config = dict(
    num_hidden_layers=8,
    num_key_value_heads=3,
    vocab_size=8192,
    norm='layernorm',
    tie_word_embeddings=True,
    parallel_block=False,
    init='normal',
    init_std_o=0.0127,
    init_std_down=0.0127,
    learning_rate=0.00847,
    lr_head=0.0101,
    schedule='cos',
    batch_tokens=32768,
    dataset='wikipedia_en',
)
Each number is 50 + 15 x the weight over its row's rms, rounded and kept within 0 to 99. Layers, rows and columns count from 0. The size before them is the row's rms in percent of the matrix's.

# o: layer 3 attention output (transposed), 96x96, rms 0.213, rows 16-22, columns 0-95
# v: layer 3 attention value, 96x96, rms 0.231, rows 17-23, columns 0-95
o16 096:36 54 55 60 41 39 65 58 48 33 42 85 21 52 54 46 50 13 29 81 52 45 57 43 48 42 48 70 49 30 43 40 18 61 58 44 42 55 79 39 47 33 35 55 71 77 26 50 45 40 59 44 23 52 42 64 55 62 50 49 59 53 61 58 34 74 69 38 61 70 42 30 35 54 73 25 57 34 55 70 60 45 61 59 27 41 37 23 20 57 55 68 46 52 66 34
v17 106:41 42 88 54 54 54 72 58 46 55 43 55 56 23 35 48 59 37 37 68 54 43 35 49 74 63 46 67 34 47 55 45 30 31 68 41 55 46 29 42 52 39 37 51 26 57 54 61 68 60 86 38 43 46 49 43 51 76 51 61 54 14 19 73 55 31 38 61 67 36 34 23 42 40 39 38 78 38 48 62 49 51 42 26 77 73 36 57 82 63 70 37 59 54 58 52
o17 090:65 75 17 37 46 37 29 40 47 63 63 53 50 63 95 44 16 45 46 58 70 60 57 77 56 79 44 37 51 39 54 50 47 58 52 64 37 22 46 69 63 75 51 35 55 46 56 49 60 71 66 76 53 78 38 45 45 47 30 46 58 52 55 43 61 48 85 50 50 73 46 40 58 49 61 51 43 36 50 64 84 49 62 43 32 30 29 37 60 33 36 49 27 52 33 55
v18 101:58 37 47 62 60 70 69 61 51 59 49 49 59 55 69 58 28 72 83 50 61 41 63 52 46 44 76 67 54 57 55 40 29 63 36 76 42 60 50 37 97 58 45 73 35 41 35 45 46 41 59 56 56 66 77 55 31 38 37 45 61 42 57 61 35 75 42 52 09 27 34 21 36 55 46 31 56 44 59 49 45 57 37 71 62 61 60 48 51 45 45 37 43 18 41 19
o18 096:44 76 61 31 68 64 42 55 75 49 54 43 68 31 29 52 56 45 30 70 49 66 50 58 38 50 39 55 31 51 33 54 70 26 44 56 27 56 47 37 21 15 70 42 86 54 54 45 53 66 58 68 56 42 38 56 56 70 40 74 47 57 42 44 58 64 78 27 78 62 73 67 67 35 51 69 30 30 69 52 47 46 30 45 51 54 53 39 69 37 45 43 58 78 72 57
v19 097:52 25 77 39 46 61 48 51 48 90 48 79 27 48 51 63 39 45 60 65 45 29 26 56 64 46 33 68 67 60 42 35 36 27 42 59 77 31 52 39 56 78 63 47 26 37 36 42 29 56 58 69 50 30 49 59 65 49 47 44 21 46 42 44 73 30 50 40 48 40 78 45 36 26 63 48 68 70 50 57 75 37 34 44 57 37 34 56 69 65 65 44 52 36 54 25
o19 096:37 72 28 44 63 40 51 51 24 41 65 41 79 75 35 47 71 23 57 69 59 71 63 55 49 63 44 22 32 50 37 59 34 63 67 64 31 55 85 53 42 65 49 46 62 74 47 58 78 27 62 52 41 69 36 36 47 48 64 60 77 76 50 48 26 60 47 59 46 49 52 59 35 26 44 61 44 11 53 38 52 66 59 42 60 63 51 59 48 63 39 66 39 50 51 82
v20 100:50 58 64 31 51 54 71 60 40 45 49 58 63 68 50 39 45 86 61 59 46 35 43 44 62 50 17 58 36 49 53 61 57 51 44 52 60 61 36 59 57 43 25 60 39 63 47 67 28 39 81 71 30 44 42 50 42 31 07 70 46 81 45 40 74 28 41 31 53 46 39 29 53 37 42 45 26 50 48 63 54 31 13 22 45 69 54 63 53 63 26 30 58 67 54 44
o20 098:50 34 40 57 63 62 24 54 44 37 56 47 46 34 38 70 39 24 46 32 67 65 38 59 32 80 61 48 56 42 55 56 28 40 42 32 48 42 34 60 45 72 55 56 48 41 58 19 77 42 28 25 54 33 50 57 73 78 51 47 73 28 54 47 17 79 63 51 35 52 67 61 30 58 74 39 43 43 47 69 55 64 84 67 45 40 27 46 56 45 49 54 19 50 48 35
v21 095:70 63 49 32 48 68 49 45 55 27 37 41 26 72 40 58 51 85 27 31 42 46 32 60 49 41 30 57 42 41 44 48 29 67 66 17 31 48 81 78 36 43 47 44 29 78 48 62 32 47 04 56 52 51 62 52 43 55 70 52 52 40 47 56 64 64 89 30 41 37 64 61 74 50 42 31 46 53 56 45 59 59 33 50 43 45 55 51 62 44 63 44 44 33 64 30
o21 102:17 48 41 36 51 26 46 46 47 58 80 54 61 34 50 42 33 45 61 40 27 55 80 26 54 50 49 17 48 68 43 15 76 49 35 74 59 51 39 55 42 53 48 68 64 41 40 38 28 55 67 45 70 37 38 52 51 39 53 49 63 63 75 33 26 51 28 99 50 59 60 29 45 62 61 57 67 45 51 47 44 36 50 55 35 44 45 56 43 50 32 77 42 65 64 66
v22 090:67 44 72 64 54 27 24 46 35 55 48 63 30 10 31 49 51 50 52 63 52 53 42 49 43 59 65 51 62 57 52 12 39 76 50 21 72 34 48 52 54 66 16 30 54 52 44 68 67 76 48 64 51 66 55 58 83 35 58 31 49 62 30 58 34 44 55 39 57 53 50 37 29 47 45 52 76 62 34 48 46 28 50 60 49 83 59 33 44 53 33 66 66 73 55 64
o22 092:46 61 62 41 58 60 61 75 61 35 59 36 68 77 60 62 23 21 58 51 44 49 59 50 73 54 32 49 47 50 55 68 39 39 63 62 29 90 56 50 89 58 57 63 58 34 65 44 29 33 30 37 43 61 33 32 44 38 15 57 61 52 58 61 58 33 65 63 56 58 45 64 68 52 58 46 51 55 40 62 46 66 57 53 49 23 63 86 62 51 84 52 40 30 27 49
v23 092:61 79 58 38 20 51 62 43 33 37 73 54 49 48 67 43 47 28 68 59 56 57 62 19 66 36 54 70 51 27 38 38 65 38 60 49 74 56 36 62 67 49 52 27 77 32 30 18 70 56 48 26 54 28 71 67 41 72 34 52 70 44 49 45 56 64 58 61 42 49 66 69 21 57 52 18 28 63 56 58 26 45 54 55 78 43 39 54 59 36 53 40 49 60 40 50